Each number is 200 + 20 x the weight over its row's rms, rounded and kept within 0 to 999. Layers, rows and columns count from 0. The size before them is the row's rms in percent of the matrix's.

# layer 6 MLP down (transposed), 256x64, rms 0.583, rows 87-112, columns 0-63
102,218,198,196,205,229,222,201,204,198,191,191,217,203,206,252,186,211,212,199,204,167,191,177,223,198,217,205,215,220,185,201,218,185,208,220,224,186,120,157,190,199,188,189,233,183,240,199,198,193,196,214,213,186,211,170,194,211,194,187,211,209,172,183,209
096,163,198,186,193,213,215,195,221,225,208,166,235,174,249,202,186,199,204,191,182,213,249,177,197,208,206,197,196,208,201,211,165,180,211,210,225,203,191,202,223,207,210,209,190,235,230,219,188,154,173,213,194,211,216,187,192,184,186,233,201,197,191,161,189
100,215,184,189,174,201,214,218,203,204,196,213,187,238,219,163,203,166,224,207,195,219,199,196,193,189,189,232,195,188,202,201,179,216,173,180,209,193,213,240,179,174,181,208,234,203,221,187,199,167,219,239,241,197,201,222,206,218,175,241,221,220,214,175,205
078,185,188,172,227,225,205,227,172,201,199,211,192,219,186,194,226,183,190,185,177,216,201,217,219,200,212,205,205,208,173,201,224,188,198,190,207,214,205,163,195,156,211,234,167,193,163,197,212,157,196,189,225,239,206,206,220,236,161,185,199,195,188,178,185
095,194,219,181,195,222,218,230,215,236,164,188,230,204,188,208,201,204,201,217,216,231,219,198,208,210,193,217,237,199,227,232,225,257,192,214,195,215,194,203,164,181,191,179,217,214,223,235,188,186,201,225,227,209,186,172,198,224,189,208,186,217,203,204,227
085,222,261,214,195,201,182,175,187,200,209,241,196,207,219,203,177,179,207,177,201,191,216,197,220,171,208,169,179,171,216,218,184,174,204,204,178,203,155,174,209,187,198,206,258,198,191,214,203,185,199,205,177,215,197,203,218,199,194,165,204,217,201,176,186
104,203,208,208,218,219,201,233,174,199,193,237,226,192,240,215,163,191,232,210,193,179,200,226,213,176,231,200,193,185,203,163,240,231,232,209,182,220,173,195,225,190,168,190,203,203,204,235,199,207,213,206,207,188,180,193,213,205,231,220,188,212,175,197,193
136,207,197,224,194,197,231,212,193,182,189,201,167,211,200,240,197,219,196,196,215,185,204,237,210,195,182,167,213,165,215,239,184,170,166,177,166,211,223,213,235,211,205,184,192,181,151,218,208,192,198,233,200,190,216,232,202,212,211,209,194,178,201,194,177
109,204,196,193,181,166,202,198,220,203,186,199,210,197,235,204,231,212,192,195,208,220,238,221,244,212,195,228,224,194,220,158,207,202,209,207,223,205,203,175,234,165,226,231,210,213,203,195,187,152,208,209,198,211,215,231,190,193,167,201,211,187,183,217,231
122,206,231,203,224,189,183,253,201,181,226,178,206,197,221,230,195,193,170,207,204,207,190,207,196,196,205,175,232,158,212,214,184,212,221,201,202,184,177,195,230,160,221,202,221,240,211,228,228,183,188,210,236,192,183,199,198,194,214,199,167,211,171,201,206
128,168,216,150,194,201,199,207,194,183,211,222,197,191,233,217,203,198,210,216,203,193,197,197,162,173,199,192,212,218,179,178,239,194,233,218,246,225,227,192,207,209,205,222,224,209,198,199,212,199,177,197,196,163,208,196,182,209,198,222,253,189,194,229,227
101,226,181,218,189,207,211,212,237,230,226,197,200,222,208,229,184,171,211,177,210,156,199,209,222,194,216,213,219,226,218,206,209,186,200,214,177,186,203,177,194,136,217,201,212,187,201,199,201,163,216,183,170,206,225,214,161,190,199,192,203,238,199,188,196
085,220,171,230,172,190,182,222,185,205,183,210,181,206,198,222,196,180,170,182,229,203,176,172,236,242,182,193,204,166,193,222,190,190,212,221,183,232,221,186,215,187,195,201,180,203,158,198,178,207,183,204,178,197,240,214,187,193,210,216,195,210,200,239,179
076,189,211,206,209,198,185,185,207,202,203,205,211,222,233,160,179,171,213,190,162,186,204,195,214,232,225,213,173,199,205,197,232,218,208,204,153,256,216,203,165,191,203,225,210,212,211,173,214,166,229,204,214,198,195,219,210,242,206,208,194,210,210,180,190
082,213,230,159,194,216,196,213,208,198,237,224,180,196,174,190,185,238,227,206,202,191,191,188,197,215,180,206,215,200,193,217,224,178,246,184,227,190,226,202,193,182,180,175,236,201,217,204,198,168,194,220,195,232,186,169,191,176,176,177,205,232,202,190,174
110,205,217,214,210,171,189,184,197,176,191,220,216,227,193,164,221,182,205,203,202,191,225,213,192,217,180,203,214,173,192,209,217,180,238,199,196,223,185,212,214,208,262,190,191,207,236,192,192,161,194,240,214,216,220,168,196,227,196,199,232,181,202,220,226
119,238,220,195,217,182,208,223,173,182,144,238,203,181,186,200,178,184,239,184,191,169,209,213,180,198,222,183,188,175,168,200,212,235,201,205,183,180,176,207,203,219,217,204,197,232,193,188,198,202,236,173,171,185,226,199,193,199,220,204,202,224,203,206,199
116,212,206,190,198,203,200,194,207,257,202,208,217,199,254,192,218,179,195,179,197,223,176,214,218,181,174,209,203,213,224,204,200,219,200,190,218,195,210,220,184,210,179,191,189,220,232,202,191,189,260,187,218,199,158,221,165,185,183,172,178,191,197,185,183
104,195,156,187,207,191,187,176,173,209,173,215,188,200,199,196,219,220,202,194,200,205,198,207,192,162,216,205,249,185,223,208,184,199,208,188,195,212,169,200,176,222,191,198,178,225,202,208,206,134,204,207,196,234,171,198,203,186,216,221,231,224,226,206,234
075,198,215,211,188,198,192,228,212,223,195,183,187,211,221,208,174,201,213,216,188,201,242,200,211,170,210,239,217,171,204,188,220,200,245,188,166,184,214,217,180,183,201,187,204,224,227,199,203,207,204,205,171,237,175,153,151,208,193,222,222,213,202,195,201
069,217,179,210,164,190,209,191,228,233,187,205,223,174,197,202,197,212,188,189,202,202,208,191,247,244,177,201,186,225,191,216,201,186,223,218,180,213,236,200,171,192,197,198,195,204,192,228,198,183,241,202,210,221,235,211,177,210,188,206,192,210,195,198,137
091,219,188,165,223,208,205,226,187,222,199,203,199,191,184,201,210,211,180,209,185,199,253,210,217,209,222,198,250,190,177,198,178,234,195,228,213,167,169,221,182,190,187,191,193,198,228,177,180,227,219,202,195,190,177,178,183,194,162,242,209,204,213,188,193
103,234,200,167,182,220,199,205,172,213,223,202,192,173,184,182,212,177,178,225,212,210,183,166,219,175,201,217,213,189,216,239,192,211,202,208,169,206,212,216,203,204,210,179,186,205,182,251,198,187,208,165,216,230,168,203,214,207,175,224,176,187,159,203,205
109,186,187,155,196,237,225,210,213,164,208,213,199,228,202,197,207,200,211,198,177,195,174,219,209,236,234,208,217,178,192,223,217,226,196,211,176,196,214,224,164,160,216,170,214,204,214,169,216,211,216,169,205,208,203,193,184,192,232,188,195,203,200,169,226
131,178,200,209,203,218,248,194,224,206,177,229,225,190,194,166,192,231,179,213,193,182,203,204,203,185,192,203,194,187,196,194,186,177,188,198,216,220,176,225,165,182,212,193,245,214,226,180,183,214,231,201,238,232,161,183,193,186,190,212,217,214,172,193,223
091,209,198,225,176,179,189,185,165,165,181,211,225,173,177,186,183,169,234,187,191,168,196,181,212,201,187,231,233,211,213,166,182,215,194,234,190,194,195,205,161,216,222,204,225,216,193,209,207,185,217,207,213,214,222,187,170,176,198,191,200,240,197,174,200
# layer 6 MLP up, 256x64, rms 0.319, rows 88-112, columns 0-63
089,210,203,186,193,212,188,174,186,230,199,240,177,206,233,245,207,170,223,185,177,200,200,167,206,193,189,199,199,193,225,176,170,164,214,221,190,201,211,190,206,204,186,197,199,249,155,201,187,208,197,251,197,208,204,230,204,191,203,232,198,191,188,209,190
122,204,189,207,170,180,209,218,182,192,193,225,176,231,189,197,200,152,186,220,184,229,183,199,157,188,207,240,192,201,229,232,199,212,171,193,214,198,202,218,227,206,204,212,248,228,221,208,193,182,171,231,204,189,206,214,200,191,184,226,195,181,231,192,193
093,173,191,230,205,203,211,211,204,220,192,190,236,191,154,194,214,175,188,226,171,217,209,210,201,201,194,197,223,198,190,223,200,190,160,178,157,193,218,175,210,177,183,219,202,178,159,191,218,191,188,209,183,190,227,227,180,198,234,191,194,201,175,214,159
099,187,181,222,202,222,218,193,175,222,233,197,210,157,217,212,201,183,213,173,202,229,159,215,189,218,214,187,237,209,229,181,240,192,175,174,210,200,211,202,209,222,201,206,240,184,186,163,207,218,188,181,170,200,213,194,218,192,196,195,218,214,215,166,189
109,191,198,196,199,192,205,192,189,212,170,153,200,201,187,204,195,197,195,176,238,211,194,173,193,216,177,189,210,232,181,168,208,199,178,184,190,201,150,183,187,188,203,199,222,161,254,196,170,219,222,234,217,171,175,193,226,184,210,191,213,185,195,211,198
088,193,241,226,188,183,213,186,175,215,210,196,195,181,181,199,178,168,197,239,211,208,202,170,194,191,181,209,190,228,233,200,207,185,207,205,178,209,220,204,215,171,191,175,229,199,207,228,240,224,220,220,206,195,191,225,201,221,257,190,194,158,206,203,200
087,213,212,206,222,186,215,204,253,229,213,175,232,173,208,195,213,190,221,200,214,201,196,184,187,234,170,214,172,217,170,209,193,219,222,184,199,199,211,206,194,211,178,205,223,223,255,177,171,189,176,178,162,198,217,186,181,198,171,192,209,216,211,205,210
111,239,183,190,218,215,214,197,203,209,198,215,206,207,236,217,242,236,172,228,214,228,204,211,220,220,171,228,220,191,224,174,209,212,165,235,229,188,194,180,207,215,215,206,175,198,235,225,209,211,191,211,217,215,195,225,210,192,197,194,220,187,216,209,236
115,206,235,172,205,215,235,223,219,188,222,170,231,199,190,195,191,201,169,210,206,253,178,186,242,217,213,199,207,179,190,205,173,210,209,224,221,203,206,216,200,219,220,210,215,202,184,227,200,195,192,201,191,201,196,172,211,165,234,233,156,196,207,197,197
100,177,218,206,203,203,278,179,185,223,215,189,222,193,197,164,199,181,204,216,208,177,198,159,222,195,164,205,192,193,191,205,199,188,208,227,209,202,204,229,226,219,228,228,198,213,200,197,205,217,193,169,191,205,239,235,195,197,210,193,203,194,225,217,217
101,192,182,182,232,213,218,244,228,195,191,180,234,204,195,188,211,211,208,153,207,171,185,215,178,226,162,207,161,169,213,200,186,191,202,230,209,208,198,223,207,174,195,205,200,209,206,170,182,189,177,208,186,178,216,187,203,211,227,200,161,171,214,209,219
122,212,237,190,187,183,190,176,193,199,186,244,152,220,171,201,205,170,211,189,197,211,208,168,192,196,210,165,186,224,147,205,206,170,222,204,211,191,204,209,190,165,199,208,194,192,191,224,216,197,163,201,217,191,245,218,188,193,202,204,203,200,234,188,209
096,204,204,195,179,146,235,204,170,201,203,203,177,191,176,209,185,185,215,209,195,244,170,212,216,177,197,161,224,203,213,202,191,189,193,198,183,234,186,183,203,208,189,190,194,200,217,239,203,228,183,221,168,198,192,171,162,191,205,172,226,208,233,193,199
100,165,215,214,206,183,182,212,218,198,158,242,231,222,195,206,192,193,231,221,183,204,194,227,201,194,189,177,222,206,209,204,186,203,188,192,187,162,200,214,177,247,216,236,202,221,208,222,187,235,187,225,176,190,217,214,169,208,186,204,231,214,214,216,193
083,201,212,209,235,204,191,190,218,206,201,190,219,206,225,243,196,212,167,200,181,214,177,191,196,197,179,176,216,252,215,182,190,217,191,239,218,220,206,210,216,181,168,196,206,201,140,217,207,193,225,203,210,175,240,185,196,186,204,217,216,230,199,213,203
098,196,229,223,236,197,206,203,170,228,170,194,223,176,208,200,233,194,216,228,211,185,186,180,196,246,178,218,230,202,206,198,207,180,224,188,199,234,157,226,197,195,185,198,204,214,208,202,189,194,167,168,201,208,216,187,224,183,231,219,203,175,232,213,198
108,205,198,215,196,207,220,179,197,209,214,212,212,230,212,219,219,194,176,191,180,224,177,167,211,178,185,194,188,219,194,214,214,197,221,176,195,191,236,233,182,199,144,208,201,206,213,241,202,193,221,200,198,178,169,221,156,174,232,186,183,187,223,219,176
084,241,235,204,215,248,190,187,200,186,236,185,216,186,199,241,180,223,189,176,189,213,193,218,170,208,180,208,196,200,208,197,192,237,193,229,196,240,205,201,163,183,180,207,196,202,196,197,236,184,194,198,186,189,215,187,203,160,217,240,207,213,195,202,194
096,199,232,180,217,202,212,228,224,197,208,222,212,183,197,180,202,173,187,192,183,227,218,232,221,243,182,187,203,223,237,188,181,219,185,187,206,179,200,171,211,200,194,174,225,206,163,187,182,218,159,191,215,159,225,205,208,191,193,208,163,180,205,194,184
119,199,212,205,191,235,193,177,212,203,219,164,224,222,173,198,239,194,166,195,210,215,201,212,206,188,225,182,188,184,224,181,191,197,241,215,197,212,235,158,185,181,169,202,169,182,188,200,197,200,194,202,201,224,170,181,179,211,248,187,177,198,208,211,180
105,200,202,192,241,184,190,161,165,224,207,207,193,201,224,187,205,193,178,204,172,165,222,185,213,214,225,177,224,207,195,199,165,185,166,240,218,222,184,220,186,204,223,165,203,208,180,182,196,222,212,204,205,163,177,209,234,208,188,201,223,192,230,194,198
105,197,216,199,198,222,206,218,213,187,203,178,200,227,219,162,172,222,224,255,208,218,203,198,239,213,168,186,180,201,205,182,201,232,198,246,189,231,216,193,195,216,245,189,215,215,194,197,186,220,198,180,173,200,212,199,214,211,220,202,178,200,216,225,226
079,218,205,176,231,197,232,213,227,150,189,160,161,236,155,193,198,199,231,232,206,198,208,221,186,195,195,200,194,222,187,211,212,203,171,190,172,190,190,181,190,194,188,187,204,210,185,237,188,209,186,215,199,209,221,204,189,217,184,189,163,210,229,194,184
094,216,226,219,223,185,203,191,212,169,211,217,197,193,193,172,212,209,188,219,187,172,195,205,207,187,171,211,201,207,138,182,195,190,187,203,223,205,200,209,154,216,181,193,219,194,244,178,220,245,214,189,185,204,164,188,217,203,179,216,178,217,209,190,230
109,166,213,210,211,212,209,193,193,209,182,183,215,214,170,201,202,176,204,207,235,184,187,149,198,226,148,205,216,237,203,218,198,188,205,197,190,206,218,181,197,202,180,202,193,187,188,212,172,219,225,174,182,223,186,150,179,166,191,174,177,213,198,180,193